Part of a small language model's weights: no biases in attention or MLP, attention and MLP in parallel.
Each number is 500 + 25 x the weight over the matrix's rms, rounded and kept within 0 to 999. Layers, rows and columns count from 0. Numbers have three digits each.

# down: layer 3 MLP down (transposed), 256x64, rms 0.104, rows 192-255, columns 0-63
# up: layer 3 MLP up, 256x64, rms 0.105, rows 193-255, columns 0-63
down192:516514563481562504511482534512511471486525498536543483459487508484539506530484486482532516475486499524494480484477474458537537557490499510522537497481479486482443505509516473466485487535475480
up193:549552504485484519452505501476466491481549502520484521475512558489495514426468497507499495535480517523482519481526485515541447547537504473515548513527511532486504468467474485500486486494582476
down193:532537510487493534469524515518532525502445492483491510513536546450540504467471523517477451515536492506531467486520518544489457542442460456550507526460502505450481495468518505495466515498532524
up194:461465486538509499470514495522501462463517457514487493473497511453497533459555494506465480505473490493473489477552490436529503519489469502561495495504463543524499516495507500549483488502486488
down194:475462488500526495565497476489496484479485466412503536502515516471491505524520553505528514494481486544491496529501495489551517525509513529500520506506495442533510496549507502513474460510509503
up195:503539524530491466440543511513470490498498513553519518521508487505517549474501471524517479484518551487514537491500504502516507529506506433496522496485526536495522475470532480492504527545523512
down195:522483495467485515486473501516540480502503503514510479474516491491514475491525560493538466500483512495497471480513502514434489503516519516504496499484540506510488502540489551465504491476516444
up196:515493527533522483487497513495533525515522491502537490522487514528456472472505477486489490476478454545450513554490491508543466472468497525495536476519516531478495504438471517535500565532480467
down196:592480463507498498513529520513531502553479535485493473461547482512559453469498549473526496520511476488478469522496525493495481505468446467533516505485479498488449489490534462508516535491499484
up197:536472491461484494517452472524477491489483504502544533518544485531503555457467468492550483512453472466480504466504483479449502532467522482483486533472532503460549485499519490496478492480519518
down197:532455475531502551473467449495468505504486509491509514482523498494516476509490487460540483503502467449482482540506457496434508498493497493450469487524492509490525488502531425515490512489499465
up198:513504493464487483526522529523530491516484524479530507477542527497486453508519499513504505522521510503483488504519517501496481506515498499517510524526516503497490494502520504509516569461453489
down198:443524484532470495488529512542493488487484497495461518512521481495497449499530523507497469517521455470482491526478543515500498519509512487473492468492487485535522493484482471484490528526466519
up199:503501504445516517516522492499540488518541505492552469469549496492494470494500543521463541520496502468488505509513527497489525507459471495560516530517473491473495503534505501497536506495534489
down199:504487504488528471500542510455496510497499490492496498462486538473495492478497509577443489521502475502490493474498483474465476495463453475523518492486509485466489458540492507489518462532504493
up200:493501486517499495517458472462483491569528489500533503504502520540484469466511455503505491483474509513504456500488550535550463476525462483494528498513508480519528511471501488496460538455512482
down200:491487493501514480502473484562524522520524474517470536541497517484508513507547450555518552497570515458500478440501480539525521491491450529554494481530515510517539487453484484505511476489486487
up201:510448490509528498518492515525489481520471476511523517572513472453475471498508503524499486515540503499481520482530486515467490519471494482532520517518513496507515494523501515503469472501504524
down201:540522470499493485491514490519554508496512516498508531462494511496527529521458487487488517520513476502505478503473511494514521503533502542527506505502505503484506507466481508479479484523497499
up202:537503505536547472469519462499489500493527502490520477528451536504472467459529508521530465518474536501500511534463480520521514527491538510464469507459515541507508473495494485490483507504553507
down202:471508514449506509515502520514477520543479525517501494504555502472534516509512507502481520468564483507547539518525502510487515518509520542496491513495523478504494518506460527465503495500454498
up203:543479489496532528497496478510491493526499497526495455408527497507467501502496480491480503512477494532526493480516515554496452508493481515446484539490506505430513477496490518478479497488473451
down203:494465493529522462506503456490466484458465509506474443537508518490501566532510510545506486480491537445509482478523509498472535507510468508485508509482536490518500527536490482471463490550505497
up204:471523524452495503522475512504495486544491501537471514516547488502544511500482470538475485514511490568496521484502500525525535476451505499511501479522500516485535492525455535522473487499469541
down204:468490521486495478514515474498509500515535537495486529517485497508446514542466472530518500507509472459519484472480472468468507519490519500473500538483504521475545534502482531529490477481460491
up205:519508508474457502499456475501523542493476542475468499535522468482475479514495467465469505510482528499500471451518543535499529478494474537497464523483486489492502499481502573549462505484513479
down205:529507508499550551526440513503510468487471477490479535448529458513492562499517467464482534512501496522464507508526532521472508524510458544547500525495500518530464513450466507522522505479496499
up206:537478434473528460478470511519512481533481489503514527484530519498465488504517523521534500526515462466478476458519522519464532510519515510513499517512484543492499476527523494520477506486516533
down206:523516482501505488517516496504506531509505491479495490502510484483533510535488470563504481498501502478455489442498528542489535461543513499448534524536517567530506480496545461485495512459523536
up207:501479494509501473552499467466522522540534454521474535524498455566477478480513477499472518495521507474506479507456489496514469559512541517508528531536516513523520463503514526471511515490513485
down207:559474517504490526493533495472506468472520524514485502509476524507489544504454529508527499497520479522483503530495542529472530553482509499491552475466548513520475492508447505525503458497529516
up208:527529552529506499506481527535497525511508488522522479504475517480467474456501477502510468470529550540503473494517522467490486548517481492464502481520459477498549465459518500494508555503522432
down208:492487509483482515535470474488517545504515448512515548490497497490532499510515510511507485460466491473559465492523457504483555526466501473493542483511496437462518495473450500476518436491492460
up209:488498538527519478475517478506501527500478537489523496511509501485450498487484463513469500462475524520480535532540490517498502527465482501507510483548501470508519475496512519481489521471498495
down209:501501496493520494489489500539519472529501532523492512498500521530549489516551504518493473501503522489501506488525532509506495536490523528524516482507536503514524526493503468539511475518477512
up210:466514498474477461507512461426495535437531464544525482541501508484500524516516508506484543487494524488491525527508507509542510512489456489461468479508545475449485493540491522492507485499497505
down210:506485496484525475461548500458503481518449488490538479490513477512548504520451503488502455515459459483501530503475496530509535510494500458489499503572475513483456473514493497549486464471490541
up211:552514469484484520513510501531497466498541463494484454524489536522556490497477521465507478464514505494484483518510508466525505464510470546507503506562514483525505491537537500491523462470514505
down211:520525551491511492549514511471502483470511456541552472496518534479476490552513492469539526467489491489453525520552508500508501489466507543521516518545443480489499485501502511514537536513484495
up212:489509527508495508498496506497492484484503511482523511531489497521500481498484489581515520492485468488500486506475485496536485506521470467483503518512495565514487492520517533469519524513486460
down212:493476510482497514489483510491461513531494517526444460464505544523475539495492560521534504510483507509489489487481502481504457496492496534495477489493550474497510521475477539476488505505464507
up213:500498473450499526520485496490484498538499478479536554516486478469501529454519474484468496529527486519461479536513483486489541533456484484545490538518483500515496537521530492482517445455536495
down213:464515491531498457481513484507508514536528471451509552521467481511501512489539497438476514514533525548499517510527499514499480464508496483532514480489536476515520501480500512525513511491533519
up214:533480491508514461490514479525500495475503504492524524578478490507495518437520500515518494541540548521499514486509459526512503504481496479484473452444498525511500477533488534486514510507523503
down214:496508484504498535540449480505507499525481554500484499523521505498514563493545529489491531510498508459498491497439493537486492511518499519514518445526513496524490539480525473448527530500489505
up215:488472519482519511496545507504499531476516462519508503524471458503500510488478533509506441512475529488466474457487471527519536517522492504491533537481489522519427496496493529506521494521512454
down215:465471467483486495501498491524498504472496511518478477541480507476515444521479507507492523479497506523482538527478531518516506523495483498506462443531474508513505492514530489491506490453463544
up216:497506475514478482534495531517540479499506522509465492465504455496526523522505489507493502476553549561512482500513484470492500512543520478494511499474521511517482469519519525504525532473488472
down216:508513527525479470487526451511508462500468524510509503486462463508476500512522502490466509484472468476479491480498485485515460542453504517520509510504491524451492526489502476506508501517524507
up217:530450474501488509490542503493496463496558509515515482498496469521506545490528532497453511534492509514527500513470468491467487524468527507524464513513548498517489547510496513517513506493459505
down217:479525466475464479506460543496487521499475487491514498471525546539488481505532474497517456492504509471488497488516513508528527466524509499482494454487463481504486465442444496491472502508516517
up218:532481520486499489531500527468517492530477451466556475486504453492499473456519512492486491536460446491471525480510459537496488469478456504500554501553499528509503525496456489512502493487508493
down218:518505485495517490504491489506516510469497454467522494488474479520472471470522552520509507539456503490520519455517463550529514474492445517477552500538494502490497538513498468471540475516560528
up219:515514478497514486484466503479527465503517511506505518515492526469503480511503488499468495525514498503496476541494457467507492522460490511530512475544500539502466467486499498539478477467478488
down219:522488490547487487471524504501477527508522501500492503537506570514486473492486471509506504475506511472531499498518483502496492525488457526493524488466516523485461502493544525500459465507478477
up220:506472494481472498486472445518480500504491500503492523485562501477523503479496472469504479506517498517499483514502530512505511453483519532525539519519508496463494518509470480486534498476476508
down220:492501467512515505538529513520457485454492505501477510503502506505488462483492517455472494457501540520538489523509551497548483482535538528513483485510510480487501479514510520469506471485539484
up221:501522485460455538510507517482482484510522477500464509477506498478535520491479494491454538500541503528502502468490510521547500459498477454495539529478482552543495484467516478476505492492504455
down221:493503476518503481470516531510513539476451525473495521481519466516497520465451478471480498493503487505542502504493499476482502482495522482525462501549485495502473500494487478497489497461516468
up222:513492445452490520502532477557486511531495457522470473505522495535504529513493530503512479506518525518502534482476478470514502520532496486531476505476515543483498454520465433503511426507526494
down222:539431511528479508482497489507519518494490501522466493538520507496518501459454490487527517487477458474511451496488518499532535480510528527498536461522441461473496488483481505521507500480497503
up223:485530461480473517494534544486526509528519488467467533517480495537553473498501480525471483481544497518510496465524490525498483464517518453487546462533523505518524503498482496507523489475488509
down223:534493531448466515493519500504484490499476534519511496472506493509493478449502515484472501529500499508470506467499523477533505503476504533468508508517477520488510450526446520496507486485490491
up224:487472493505487491481502517482510462476477529490486474484493546502545491510461503464527463500509484480510491488499506548564505502463489500519497467541490535470526549478510505495516483469542459
down224:490434498477455504495480496491496510509469490496504486502493535495487519477519503471537480478541471511510502467454501490532511530530518542488526473520480494458517527528481530493492522497522481
up225:485503498478486482496508499446526514504478527496518508508463495471504479465516460516531477490453482474534468540538488465489535508483522439490484522527533481506506473534472523485470499500506508
down225:484508503499520535524508477501444514513482520495511519492548485468543484475520520487479540503587513505485506496489487535478496509487538529481490507481485531492509510521503468477516518504533517
up226:517549501544472486502506500488477522498484479495488476483495453523445497500498487512465468518497526504526540509489469517532445478439480518541547496498466491483544510482499475479497460529532477
down226:523532479535483511496522488509500529490489524512564530503434518485498460538506507514495461510462496505482521516505482462510480531471504477486499509477506485436509522556498531510513507492486462
up227:510452495513492496499519519495524500463496496525487480531523502502484523476483508534502557459444474486537524459522472513507507551478471470532436536490510541500479536491503460505541507497513487
down227:485536554467521491497476469499505510492487529529476531519497527537497467456504515513523520501501483503451486511483509509517526506493492477463434460515460475520469468486446480516521479488502511
up228:506488492527500490474503482512509504518509518505528462477517526506500495466504500495498498508487494494474498506530472487532508560479504519532504462502521500466496507503499518497495496553508489
down228:478512452459500499495497443493491481502506512485460522539499493496529487503518475499514499516500497529492476472501507498506505507520503479484493503495519505502492515482525475539470509514498512
up229:443495471530511525513519538522543500472513513508502491491485479502490448548495520509537494488505518487504488497520502511514539515520508554493465487488464517511537504517522559507504544512489453
down229:518467490492459473465492485531521496513525507495513485494522521500503516477513489487469490489507467488495517504553474516478510529497503537514525495505504490527534526522463481510522499492504486
up230:504444506520500461509510494466492480517491473538488495551496511499508439508527511472506478505502502521488516532507491500503511537510461563497469487495514493517487465536490504533542509524519491
down230:507527491520476525492491476530499508481482506539483496507529487498506526484497489490473515495495484515512478456487462498450511479486512472499515539490493539492479503491491508510449522457520514
up231:481503471491522501512455515518474499527512465540476514490493517502542513530470515510480493480531442528515507526491456492500484486430506541500488452546497531495497547509504521567496469482502435
down231:480546530513476515482474504541466461473521529493508504517492481550462529533496512495506525491473528523480546510487497463436467513479556499459509470510513509495532489516491532447462507513494506
up232:523515529501510505492514496525502519486529518497537528488527502495473488534486476521470488513471499519516506489540485530485505508477525526487499509500515516481479512519514495531479497514504535
down232:504480494513502536486503494514516488493524497514519499474509536512488507501527520555546461523495502502507499513507492496509502510505487493512492519526498483539529482498510492485529514507489468
up233:534544539469473482522500544507492515533502494509516467492499472513451523493504499544526460486555521486505540512502486503509519511497439494461553522503550468425456520530438530516535538501536475
down233:507508468535510481529522537528433513491511477447513505536531493553442492453489479472424534487495497530493509469549468521533507525494486465513543479453479532511461501558485552461573497547480452
up234:492541528522482528522495481507491471515479545514548491526512479521466501475532461486493500493486520466536488502594438481536530482518492516487540515507533521500507432487476516502512526472478503
down234:504519501503546509461522488506494491462480546479490467486505485494480476508495487459528489519464530472546462524470482509533458504528524492506495484520514510513523438541541481493525495550498481
up235:546537491502533493498531473483504508517510489491490474518484480525445520514533492503497493495472523525499502493506496470498492497492473510502509495525558474459492510503477538477529499469492513
down235:485530505457509513514521490503517529497473500496526515479473485508539490479505489485466502487475488522499471491484503519442502509529500514482457476520495472545517505478529491500464449515502520
up236:499510493512516533508493493492440508522474513517547504541464497528485474486489500519521526494471508512509506514437506531542547495505495469479480502521473467496523542502523517499498501464546509
down236:497509497512511518480510479547502498484501429497508517510494525463487509561503516490521468535523475484528551506517547487489473452505463465464500513470537466516457527508469481478527484500523514
up237:483518471488526489499532522528475497488501482510535492516496435502558450484539492511523484547508523490519494494457513494518497474458500537531497458527467464550523512543505516535491529509459515
down237:466529533510510495522496508530483503493436466509473482485527482493527476541462532479492533481502514497493496505476557493502526493470511462464442525504508444528478551463514472499511489502538515
up238:515519519543491496476518455506506507499469512526519475455537518534484494473494461497473470484443483483493521508485552490482483513476534482504499532490497495508537557567506535471459474514486523
down238:489506484461505494533479497482485436495427539530473491485478515517495557465490483485517554503452500503468501526498508473485511505485490563484511460530501440543534480513471555483503489553495478
up239:525524471500510516512559493495484509499532527523542474529512522515532509498525490507474477536490520509489475476504513494467458504502502481512470555516585458503494512502463478495473532498493489
down239:471518507520481523534465498522521535460532487473555496501490488487493501480488535489482496431527484491493474511518501502475509537515492518489518533532493540491509515458463463519500484500525492
up240:467543484462475490497504450493515500492507488496522513500517475483525453516521505461474519515509510492480513501474548543547537446487479505492516509510464513521527533471515477500524548481502497
down240:518496514512505470445529497504500477485528481508465499494476489498475511514495456498464509492496514476521519513495461519465532505509507485490503491551500496508515510549450425535508559507513510
up241:476493464528502516473485481523505514500509516490505481519485443504468540519503466469489532496546483486498503508517477508511510517495532489459541519530477477519511524515502524483518514473506505
down241:504499541508526461503522498530486503523473524492478487528473506473519494503496514514515505507496523546495468496492505509469525497447516518520479468484515498523499490490492491497561492488488522
up242:483494536500528483527486532458503508494521483493553475506512483491467487531539482509420499538493542484498487509510497493502488475463472499509473503474519519487489514541514482536483510487524502
down242:514487519515475524499522503523503489517494515509528520470451511502511476541469516501469502484494535522527501510482452513492509547518519487504524522480523569518515515516467521525456501534506503
up243:497516523523448479489524517500557508531508500504529511496484523472480503510519487510510492488486491506494515503506470485506489512479493518480487502424499490492544476516523543491480518507500487
down243:520525475473496496480516496536480479506524510461467536497438490504517502470471490516517481538505527516509476486491525489485461479483485499539467517483540505523521508503482474488498543548512542
up244:508506547497520505508534504526500489500495520506522472534476498488501525517484483491516496491499527530503490481503471505502474516476504515494496497482518517482522492510468524505499468510524480
down244:504502477492479491487494506533525512487510501507514499473528495464510461470523496495472511496488506494514502467498514509491509485480484512519503496514477508513474491482515498490513485518483517
up245:511550481487506515489491466513493545468499449482511528485512483497510495491454476448473439485534470488499528465499467495508500506502492508493501519506495497494534489537478459514496491496500491
down245:555516498528543505474524508561517470502476476492507514480507507551493480474446503519492491522491471479492489500508502504504508526532508542458485492445492533470534492467475486477506475466453466
up246:512491470463513462470516510527433491463473501502544493526493516465530570452498460480524517457541501556443507470513502502509498498437513447531459488473496512515497508508490491519518487499466513
down246:493552453459499453530544491468443509508497511527516521534480460476486497441487523511544520500513548527463535493530471521494503498484472527494468501466510537472519472554511522445472503474463535
up247:475500516477512497523491488477542493469522492513501483505555536529537479515504513521531495491489544489523477485470519505466542512460502516480487513465496522483476497508479523514492497508467491
down247:524488509505492504521513536549481474482487505489486514470444512493483495473483493504521535502506545483515503485492531499517503506496512485518488506495466479500489484489526476476543518542484492
up248:537543547517446486483484515514516494519504484522524498499491522518486532475503445541465463518556535564488530491480492489516476514524486497456491492437518521501530482486454504493491514554511484
down248:526535498530464508542512482501559507545533526506496473508490502513485527502491456559502476517523507481499471438492535533475511559518462461535524511488537551523594485501449482458513535547496517
up249:505464526544470491538497517476522492511476498519547531496495476527493514511506479513457498526515480481483464477504496516517512487511512436549505530468499477507527500463477505531488536510497491
down249:467488492534497531501487530495483510469516485516500517522484516480501489531538448475510482502488481479519504475473513516462477471474497497544534486469508483463503528497495505515514508514510502
up250:507479501462490484493495483483508480513488538504524504506530527525518487484498452536492516489538499511495502518525529492479516520533508490508458530492523527544477476508495480558484561499458518
down250:518495539532510493484515526530487531499448483529479510516487486507480480466525498501532471514471531483499507528519483511515519526496520514490526521553499487484486519503501518503491526499519488
up251:520528484482446480545500504486496491487473475533524495545501493488509520510487449532482525454534484462465548524516514533526471446533497553515464457482464464465483536523529501501503520518481495
down251:459478499426469459472478486527463512515465484529487487503444524448527507510494475514510506473540522458538501515543487513490534459527449470505489519489499509481438506566510467467534536531476481
up252:449423496533443519503495508456501502485471462487546465501549499476472484532548503508484496506466505478453520493534516511540491496517474485497446541478478511489502521498511467504524462478466513
down252:483459505580502515528525467465529526481465500443463500513534502497479493536487490494486466485484490478535474523541501548491477489502477490490497509461516494488562487533523496500546488518520531
up253:503490508484526532484525488475483486519532476490493493495508502534501501437502460519480476502511546516532479502494489497496509506459534512449511501493573506511495480553478513464516529508444502
down253:479496493542508508527443519525515504492504493514501487507498541491474484530487517486527474479491509498530554475534460518502481527496465533473502551473464494471500511501512479502498477510516496
up254:533468502454518474522509493504523458513473494516521458518508505518470465482483474471489449562502541488499523522501527480531484487518477515523499560498488464469483488502466497477490528555504452
down254:489475482486537489480467481497501523515467479484511524524466468484491518511466511484467468462512492536507514514531487501522472483497464526476472492478510523467503524500510520522491566481488521
up255:502527543485525521472519477481500458512521488493521508529529483536511463501530462471506479522503519483536481475449492517471480455518439540500477497526515474512509526533522509500503502515475466
down255:546526512478480508497488485534502561479497477507475500508517531517478508498500508550496542462491491481487523512494494535502541536465499496460510502479510528498489509475446515480578475529509486